Each number is 128 + 24 x the weight over its row's rms, rounded and kept within 0 to 255. Layers, rows and columns count from 0. The size above them is the row's rms in percent of the matrix's.

# layer 4 MLP up, 384x96, rms 0.0757, rows 338-383, columns 48-95
size [103 102 101  94  86 107 113  97 102  91 103 100  93  92  98 118 101  81 101  86 108 107 104 100  86  90 101  99 105 105  88  92 102  95  92  97  90  95 120 109  86 105 100  95  97  85]
[[108 172 112 162  99 143  95 115 126 149 182 110 177 121 118 126 115 160 143 167 123 133 154 132 129 124 124  80 109 112 135 177 117 105 113 110 119 136 119 175 143 146 139  97 143 137 144 166]
 [130  98 155 136 134  70 145 132  95 111 114  92 127 154 111  75 116 153 126 114 185 122 130  99  87 123 166 147 132 102 122 105 162 103 172 164  93 144 151 176 137 119 116 137 143 120 161 122]
 [157 119 154 143 164 144 132 140 130  82 132 114 153  99 135  84 145  85 111 131 131 141  86 137  94 120 142 155 133 126 155 146  91 118 164 130 150 145 146 162  94 147 117 150 124 159 158 165]
 [125 121 132 192 138 150 133 102  96 162 158 121 139 149 141 118 148  91 150 137 136 115 129 122  92 135 115 110 115 146 110 112  86 121 140 134 127 105 123 120 105 105 166 140 128 131 140 143]
 [147 126  78 182 140 103 178 131  84 160  99 128 103  84 113  93 113 124 136 117 131 150 128 140  99  96  71 149 140 141 110 151 115 114 136 117 117 158 101 142 130 121 154 108 105 102 151  86]
 [132 159  99 172 156  89 132 109 125 115 171 145 140 106 124 154 107 118 139  91 139 138 143 108 102 109 110 126 144 140 137 109 175 145 104  66 145  96 124 120 107 143 126 118 123 110 178 102]
 [148 166 123 146 151 174 132 126 143 109 159  98 125 117 102 138 155 127  99 144 111 131 101 172 121 104 132 141  96 106 129  84 103 143 152 143 181 130 107 150 160 144 162 157 152 163 121 116]
 [ 90 107 146 141  91 150 134 101 131 138  81 119 162 150 116 130 139 143  89 111 123 168 140 117 137 109 137 127 157 146 105 165 137 129  77 131 116 131 104 129 158 139 145 139 175 131 145 101]
 [128 139 158 101 176 137  84 164 113 156 119 105 135 166 112 116 145 109 136 150 151 126 146 139 114 127 140 125 139  98 135 104 109 117 155 171 111 143 120 151 128 126 148 152 117 137 148 137]
 [172 136 155 134 112 140 120 153 129 139 114 109  89 104 157 168 118 164 110 143 139 119 137 182 116 127 145 139 122  97 139 148 121  96 142 149 155  92 117 146 107 128 158 149 105 120 145 122]
 [140  94 136 118 118 156 135 114 179 176  91 110 116 152 144 123 103 176 141 129 108 144 124 112 123 121 164 125 111 134 125 147 103 155 168 137 121 129 121 111 142 161 115 190 129 143 179 114]
 [143 158 124 150 128 106 128  48 168 138 124 161 133 143  90  97  81 124 190 121 147 128 117 119 111 134 121 122 149  84 146 101 113 130 119 147 122 106 170 138 125 130 120 113 153 116 119 133]
 [132 144 126 121 129 121 111 126 124 144 137 127  98 168 151 164  84 134 116 119 124 142  92 127 151 147 124 142 117 150 134 130 158 130 102  70 134 107 124 142 122 141  82 158 120 132 146 109]
 [113 121 111 158 116  95 169  94 154 142 138 125 138 175 134 116 157 116 137 139 136 133 160 146 137 134 137 106 100  63  88 126 141  99 147  98 144 124 112  87 114 136 110 157 116  89  97 145]
 [142  78 110 135 137 121 122 135 126 115 122 112 162 111  87 120 107  73 158 146 115 126  97 117 127  95  86 105 157 154 139 127 112 119  71 133 136 124 172 118 121 111 139 133 127 147  89 123]
 [130 101 116 163 118 113 110 102 113 119  72 105 125 132 112  80 127 154 122 125 155 138 130 136 141 137 129 100 118 118 148 121 107 168  92 124 128 159 130 117 115 137  99  81 110 103 152  86]
 [156 104 166 128 160  93 110 161 134 122 133 149 106 121 121  93 128 147 101 126  84 115 131 107 171 157 102 124 117 111 102 155  99 140 119 170 161 143 142 149 123 144 128 102 131 146 184 155]
 [142 126 173 117 106  96 109 132  90 131 142 144  66  98  99 112 168 122 124 104 134 169 134 120  83 133 111 124 120 141 145 114 123 152 114 127 130 129  86  89 135 132 144 133 170 165 121 179]
 [108 133 154 140 105 151  91 136 138 148 112  87 163 121  99 126 158 147 152 108 155 128 155 152 135 125 112  84 131 121 124 108  93 161 148 140 162 115 112 160  94 163 148 120 125 152 125 111]
 [ 99 126 116 149 155 150 179 163 159 140 174 134 120 151 104  95 147 125  96 163 116 152  76 123 150 143 145 171 136  81  85 163  99 144 116 116  83 116  97 162 117 141 158 113 103 134 100 136]
 [146 172 151 123 127 137 100 119 144 118 112 147 143 176 140 102 158 156  67 100 108 175 136 129 105 103 108 112 110 103 142 145 125 132 131 164 162 150 108 135 140 127 147 135 191 148 132 197]
 [113 108 113 119  87 101 135  98 107 141  99 117 133 115 116  92 112 140 110 178 141 111 147 121 122 148 145 135 122 115 144 133 175 122 133 127 163 145 110  93 147 120 127 125 147 127  66 134]
 [168 121 139 153  92 115 121 129 169 175 163 135 113 135 131 138 136 144 145 113 154 117  88 172  98 141 125 101 105 133 145 121 111 116 162 132 168 161 120 178 109 148 179 156 148 153 128  95]
 [140 147 115 134  99 134 137 131 124 136 134 140 183 125 133 140 146 125 160 121  64 146  95 135  90 146  99 139 128 121 152 136 123 155 129 113 119 133 138 141 149 147 134 121 164 124  87 151]
 [109 148  94 165 164 114 120 143 125 117 128 101  99 110 144  85 122 129 158  80 123 140 128  65 114 133 117 176 119 113 126 123 137 133 138 131 128 141 100 148 127 128  97 170 191 154 106 138]
 [ 83  85 136 141 138  71 115 108 141 119 113  84 128 119 116 103 112 112 144 108 170 130 142 163 116  93 147 116 169 147 162 159 138 156 148  92 133 120 115 107 101 160 143 112  97 155 125 109]
 [148 133 130 141 139 152 145 132 107 156 142 191 107 120  86 106 151  96 139 143 102 123 103 144 114 103 143  99 139 104 165 142 130 144 191  87 158  95 103 137 106 140 149 128 129 102 149 126]
 [145 162 140 133 107 116 101 111 109 131 138 102 143  93 133 154 157 149 119 117 157 113 118 125 132 118  92 183 126 131 137 103 135 168  85 156 148 137 174 109 104 170 107 131 110 112 126 153]
 [ 90 124 132 144 146 142  92 163 122 144 118  46 138 131 152 128 136 176 151 120 159 135 118  86 142  88 144 179 121 119 153 148 133 109 119 142 112 172 116 105 130 159 144 171 129 123 150  85]
 [107 141 111  96 117 127 160 103 126 110 113 165 133 116 101 110 129 125 123 115 171 100 119 114  95  74 138 125  69 179  80  82 112 120 120 156 129 141 133 120 111 128 120 147 124 163 131 130]
 [148 118  94 147 104 165 100 103 126 150 137 144 139  88  80  90 121 117 117 109 168 168 156 151 152 126 153 116 138 135 138 102 127 131 126 140 126 169 104 128 152 127 162 144 148 131 122 132]
 [ 88 143 165 136 114 122 143 118 130 164 139 126 112 130 111 113 130 101  81 157 182 142 168 118  94 137 132 112 150 158 122 151 107 112 132 134 178 107  85 141  92  87  84 168 136 140 128 160]
 [148  88 114 154 132 163 136 132 128 128  99 146 129 126 154 142 121 159 128 138 126 129 114 118 125 113 103 126 115 138 158 101 153 116 201 107 101 139 127 101 109 185 133 124 175 115 117 159]
 [109 135 111 152 128 114 130  99 143 134 125 128 189 131 112 131 120 129 149 104 145  98 134 101 140 153 116 105 120 139 147 144 128 129 149 103 156 195 138 105 138 132 131 130 128 114 115 124]
 [ 95 110 109 164 100 141 154 113 125 134  78 137 133 108 106 126 100 127 140 151 176  75 124 111  81 136 170 149 142  94 110 120 136 102 122 129 138 101 137  75 172  92 124 140 143 143 129 137]
 [119 127  91 166 176 145 137 161 144 162 163 131 131 160 115 106  78  91 127 100 163 172 171 125 145  98  99 123 108 125  86 142 116 129 143 152 167 126 112 130  92  82 172 159 101 142 131 140]
 [ 96 174 139 154 117 156 138  85 155  97 141  95 131  77  94 140 137 118 111 133 162 153 164 160 149 121  74 111 150 112 123 136 134 107 107 122 122 106 103 129  71 136 130 128 142 125 134 117]
 [ 80 134 164 169 120 128 166 131 157 123 102 134 108 140 150 131 114 115 142 169 108 132 109 139 116 116 157 122 114  45 108  95 133 162  96 125 115  87 136 154 138 145  96 128 107 121 128 157]
 [137  96 131 131 126 133 138 146 141 127 147 107 164  89 100 110 116 161 162 119 135 164  94  88 196 110 194 156 141 126 134 130 137 143 118 140 150 124 108 138 178 153 132 104  87 115 106 121]
 [166 149 128 125 135 136 133 173 141 131 150 100 151 121  92  93 168 122 122 155 135 144 130  90 115  88 170 138  88  90 132 104  92 125 116 129 142 137 106  93 130 114 123 181 185 167  95 142]
 [ 98 105 141 139 110 129 145 120 130 151 133 115 139 106 143  87 135 101 123 107 138 157 119 128 136  71 158 105 161 172 121 136 117 146  86 156 159  92 106 134 109 149 132 175 105 132 140  90]
 [129 128 113 149 164 103 100 137 108 101 141  82 168 105 113 102 109 129 129 133  94 130 138 162 151  89 149 158  92 110 105  96 140 132 136 133 141 165 139 144 144 127 137 118 144 124 124 133]
 [148 127 115 138 116 127 118 129  97 126 135 111 159 170 146 166 148  96  89 189 130 127 143 159 101 117 109 116 141 120 120  75 144  90 119 151 141 125 138  82  91 130 104 128 155 151 162 153]
 [123 123 114 174 192 135 159 108 133 160 107 166 163 144 108 112 183 117  99  95 139 132 100 142 148 147 114 109 109  93 119 104 158  87 154 126 113 142 117 124  80 138 101  82 130 171 144 124]
 [160 161 117 151 116 132 143 108 120  91 143 122 118 129  96 116 134 141 146 112  95 135 137 123 177  72 155 149 104  69 131 142  98 176  90 120 133 153 139 122 146 132 158 117  96 129 155 151]
 [156 145 120 122  87  98 127 144 133 136  98 148 112 140 140 135 126 144 135  83 127 150 135 116 126 139 137  79  87 129  82 144 139 118 101 140 155 157 165 139 174 155 104 147 127 154 144 155]]
# layer 4 MLP down (transposed), 384x96, rms 0.0758, rows 338-383, columns 48-95
size [116 105 108  90  74  82  93 108  97  74 100 117  96  95  70 113  96  83  92  89  96  87 103  75 101  78  99 105 107  95  86  99  92  81 108 101 120  80 112 126  88 116 101  91 105  85]
[[ 94 133 146 124 113 164 133 149 134 176 142 124 146 155 113 100 148 102 157 117 135  97 101 117 100 142  95 117 128  98 109 109 127  99 101  90 111 128 131 118 130 121 120 119 105 132  85 170]
 [164 118 114 165 103  97 142 101 153  69 138 124 101 153 121 107 132 113 107 105 132 116 168 113 140 146 134 125  97 133 179 130 131  98 105  99 137 150 148 162 145 166 147 120 141 134 142 125]
 [141  99 167  99 113 101 138 138 156 137 135 143 136 170 100 137  97  98 114 128 159  95 123  91 107 128 117 107 130 125 116 150 179 115 132 161 141  79 148 151  84  90 103 109 153 119 120 143]
 [146 117 170  54 153 130 161 142 115 143  92 116 149 113 186 136  94 166  98 140 134 141 206 151 133 128  87  97 142 132 129 147 100 125  98 122 167 130 109 133 144 123 102 138 135 154 145 128]
 [ 98 180  90 147 131 128  97 118 151 114  94 148  90 147 152 129 127  90  76 106  98 115 117 161 140 123 146 154 133 139 166 150 103 133 135 128 137 193 123 125 151 133 117 167 179 127 129 142]
 [128 109 140 149 201 162  86 139 118 132 132 102 122 127 125 156 127 123 106 106  90 112 159 103 107 112 154 120 120 134 154 171 146 155 133 133 169 144 197 138 137  91  76  94 161 154 163 101]
 [136 210 112 120 118 120 152 120 132 143  99 158 136 121 134 117 108 167 144 123 163 144 117 113 135 155 115 116 135 168 115 104 148 118 169 140 126 137 155 136 107 124  89 134 125 118 122 128]
 [149 153 141 126  73 158 140 144 142 136 110 145 115 131 140 106 110 167 132  95  61 144 156 116  92 142  68 114 144 133 146 116 126  99 109 139 130 103 150 159 127  90 117 150  71 132 162 112]
 [144 115 140 123 105 126 161 122 136 109 127 104 115 123 110 126  81 145 111 136 146 139 120 143 154 118 113  81 148 152 107 137 122 111 101  57 131  81  91 117 135 144 120 105 148 133  92 107]
 [119 121 135 157 190 146 158 134  91 141 173  94 129 149 128 121 142 121 136  91  63 172 153 114 131 138 129 100 140 172 101 111  98 128 171 145 159 125 129 102 125 117  81 121 154 139 108 121]
 [118 104 191 131 132 128 120 119 141 109 178 137 108 114 123 151 128 144 122 144 151 104 136 168 106 146  96 167 156 137 142  99 168 116  78 112 105 138  79 123 135 128 124 100 127 112 171  83]
 [166 150 116  81 113 112 109 158  86 125  95 204 151 145 152 116  93 111  85 109 133 116 106 100 121  96 112 163 132 155 106 115 154 125 137  96 156 129 120 130 164 113 164 106 124  91 122 115]
 [112 168 173 139 153 132 118 135 135 140 153 127 126 144 111 131 120 141 162 133 126 121 158 119 146 143 138 133 164 151 118 132  36 130 100 152 114 163 100 131 153 133 123 129 149 143  75 153]
 [162 178 142 125  96  94 131 104 163  89 109 124 135  92 149 110 129 110  98 128 138 109 135 125 104 137 151 123 100 160 134 150 117 151 148 119 122 102 150 116 150  77  94 119 115 173 129 138]
 [100 134 101 158 131 167 147  62 106 120 126 118  93  99 102 140 138 102  84  90  99 150 153 144  85  98 139 123 103 140 183 144 141 105 147 145 135 144 170 113 107 118 104 140 142  87 104 101]
 [145 127 150 114 123 143 124 183 120 146 168 134 125 148 110 198 128 132 148 112 132 155 158 124  97 130 126 144  96 107  87 159 167 124 125 125 142  97 130 146 102 126 148 118 104 150 127 122]
 [102 114 104  86  93 125 131 133 112 114 108 132 102  93 124 114 138  78  95 102 107 131 168 131 105 112 104  76 133 117 147 129  82 105 125  89 141 130 132  74 145 121  89 122 127 119  60 140]
 [182 116 126 147 145 164 107 105 113 110 166 130 115 128 170 119 147 149 122 115  61 119 146 131 130 124 127 115 104 141 169 129 136 137 134 150 151 126 146 142 122 102 117 137 128 131 114 136]
 [114 144 125 125 141  92 162 113 108 117 160 169  73 137 141  87 173 108 133 133  95 112 127 159 122 136  75 148 125 103 190 105  82 106 123 139 152 147 109 125 151 160 160 140 110 130 115 153]
 [114 113 171 177 111  95  99 133 123  70 100 159 154 129 144 126 113 118  96 135 163 129 183 146 141 105 139 164 137 124 160 139 117 141 142 146 108 134 139 132 106 122 131 156 136 101 173 140]
 [109 127 134 130 129 114  90 146 141 110 120 140 123 131 118 161 141  91  86 178 125 127 127 124  98 127 171 118 106 174 147 169 129  91 100  94 148 157 156 132 112 150 103 152 153 132 151 121]
 [177 141 137 147 139 134 152 154 145 143 144 129 126 137 110 132 141 115 136 101 136 124 120 123 164 145 100  99 118  92 111 132 139 137 145  72 145 138 126 125 147 138 119  96 172 142 167 104]
 [115  86 164 135 128 173 153 107 100 114  95 119 120 128 134 154 123 150 140 177 123 163 126 164 146 141 149 145 136 146 117 139 160 205 123 158 106 133 114 106 122 115 104 130 137 135 155 104]
 [126 173 125 156 180 136 125 147 111 111 132  94  79 109 155 111 114 116 133 117 128 168 145 104 129 114 125 139 123 177 155 136 129 103 106 132 120 187 142 152 108 136 100 152 181  98 152 124]
 [126 150 192  92 119 136  93 126 156 122 144 129 135 110 147 137 131  98  95 107 113 145 126 161 105  82 142 120 118 122 172 110 147 130 119  92  88 116 150 135 143 121 171  98 132 103 152 147]
 [134 153 117 159  77 138 105 107 104 119 122 165 103 121  94 130 125 175 126 129 121 118 155 101 121 158 100 134 131  91 124 125 176 127 110 152 146 145 164 144 109 102  99 157 175 132 147 130]
 [143 153 116 147  75 122 134  83 115 126  91 107 146 105 181 144 120 108 151 135 137 185 122 109 124 126 132 126 142 165 152  96  96 148 103 127 118 177 142 112 179 145 121 119  91 141 152 117]
 [113 110 135 147 113  75 143 109 116 148 114 132 120 138 165 121 138 141 118 171 128 113  96  69 136 103 142 161  72  87  71 120  88 107 122 107 131 138 132 141 140 154 163 117 149 117  64 148]
 [106 106 162 101 142 131  71 130 152 114 115 164 129 139  93 115 123 125 119 123 147 130 125 102 126 151 164 120 118 171 148 139 127 147 112 122  91 117 120 157 154 136  87  90  92 132 160 109]
 [147 140 133 128 157 112 110 118 120 119 100  99 114 150 124 142 106 144  99 155  87 120 129 101 175 127 132 128 173 133 173 164 109 109 115 114 126 132 107 179 125 166 134 122  97 103 121 118]
 [130 148 137 100 159 153 152 102 123 109 107  82 146 119 138 159 100  79 153  88 158 151 109 120 136 124 139 127 130 122 152 111 128 145  98 144  77 132 133  72 150  90 104 178 156 116 141  88]
 [150 152 112 132 123 136  89 158 126 140  81 149 132 157 125 129 139 148 129 149 106  96 125 150 126 128 154 166 138 125 120 120 132 153  99 137 125 162 185 132 180 111 114 114 151 143 124 109]
 [123  96 145 162 161 124 125  97  97 103 105  79 101 160 156 108 111 123  84 117 151 109 158 156 137 152 131 156 125 146 128 145 127 102 142 138 121 122 114 162  84 125 128 144 133 100 122 132]
 [133 175 117 152 136 152  96 112 122  84 172 139  67 114 135 112 112 124 126 101 106 138  92 107 148  98 101 179 119 117 118 151 141 126 133 151 147 109 145 140  93 108 123 108 161 150 143 161]
 [129 119 169  97 147 137  95 132  90 113 143 118 171 162 161  93 155 148 152 145 112  93 112 123 119 149 109  79 105  79 142 107 124 128 122 142 122 118 126 134  92 132 106 110  99 110 118 133]
 [137 129  95 117 158  87  79 166 163 111 135 118  87 118 140 129 120  95 127 148 108 101 150 134 111 115 156 129  78 147 135 126  98  84 110 109 112  95 116 110 110 151 151 121 116 162  92 129]
 [135 111 124 114 160 121 119 166 171 144 134 118 110  96 125 105 158 104  96 128 149 109 121 125 137 131 105 169 129 125  85 114 115 110  88 116 119 112 143 142 150  93 171 124 106 115 102 104]
 [129 148 141 121 164 159 127 141 159 109 110 141  96 141 148 132 103 126  90  91 104 162 139 140 125 133 104 103 170 106 190 109 132 151 166 149 105 129 185 139  85 126 126 171 192 128 122 112]
 [107 114 102  98 103 149 136 145 139 127 145 141 128 113  98 119 155 164 143 160 174 130 109 111 116  75 151 163 173 106 135 156 119 124 153 130  91 138 134 144 143 158 110 154  78 157 114 133]
 [109 101 137 174 137 114 121 140 121 162 152 114 165 122 139 130 172 112 159 151 161 105 101 125 115 111 150 142 124 131 143  76 123 158 143 148 149 115 154 187 120  98 159 144  95 125 123 104]
 [131 147 152 161 134 137 114 146 142  82 124 131  94  97 129 102 108 106 116 175 160 111 141 133 110 117 143 147 105  99 145 137 131 100  75 106 108 179 130 114  66 127 150 108 157  99 127 143]
 [122 140 114 172  89 107 151  91 123  78  92 121 144 110 103 101 144  97 159 149 131 131 139  99 177 149 157 102 152  96 157 133 174 145 114 129 111 140 140 126  87 162 109 139 101 127 110 165]
 [112 123 111 127 178 118  85 139 132 115 187 111 119 150 117  90 161 109 119 143 138 149 100 142  93 107 128 163  99 120 108  98  80 159 111 145 129 110 122 158 124 137 122 143  87 132 123 119]
 [122 129 119 136 102 100 123 167  93 124  99 151  98 101 133 146  89 103 125 119 116 116 119 168 154 138 153 127 135 133  94 100  75 137 121 151 140 190 113 111 165 101 121 187  76  92 113 129]
 [ 76 144 128 116 138 122 101 106 169 152 139 168 131 104 112 122 138 142 130 135 121 119 147 121 141  92 111 142 124 113 128 130 145 121 123 147 147 133 124 131 112 139 149 130  78  93 134  95]
 [121 184  95 186 149 152 129 137 125  90 162 172 139 113 124 151 109  94  92  88  94 159 103 146 116 142  93  83 132 147 146 138 145  97 125 146  89  96 140 162 118 119 102 138 144 121 122 102]]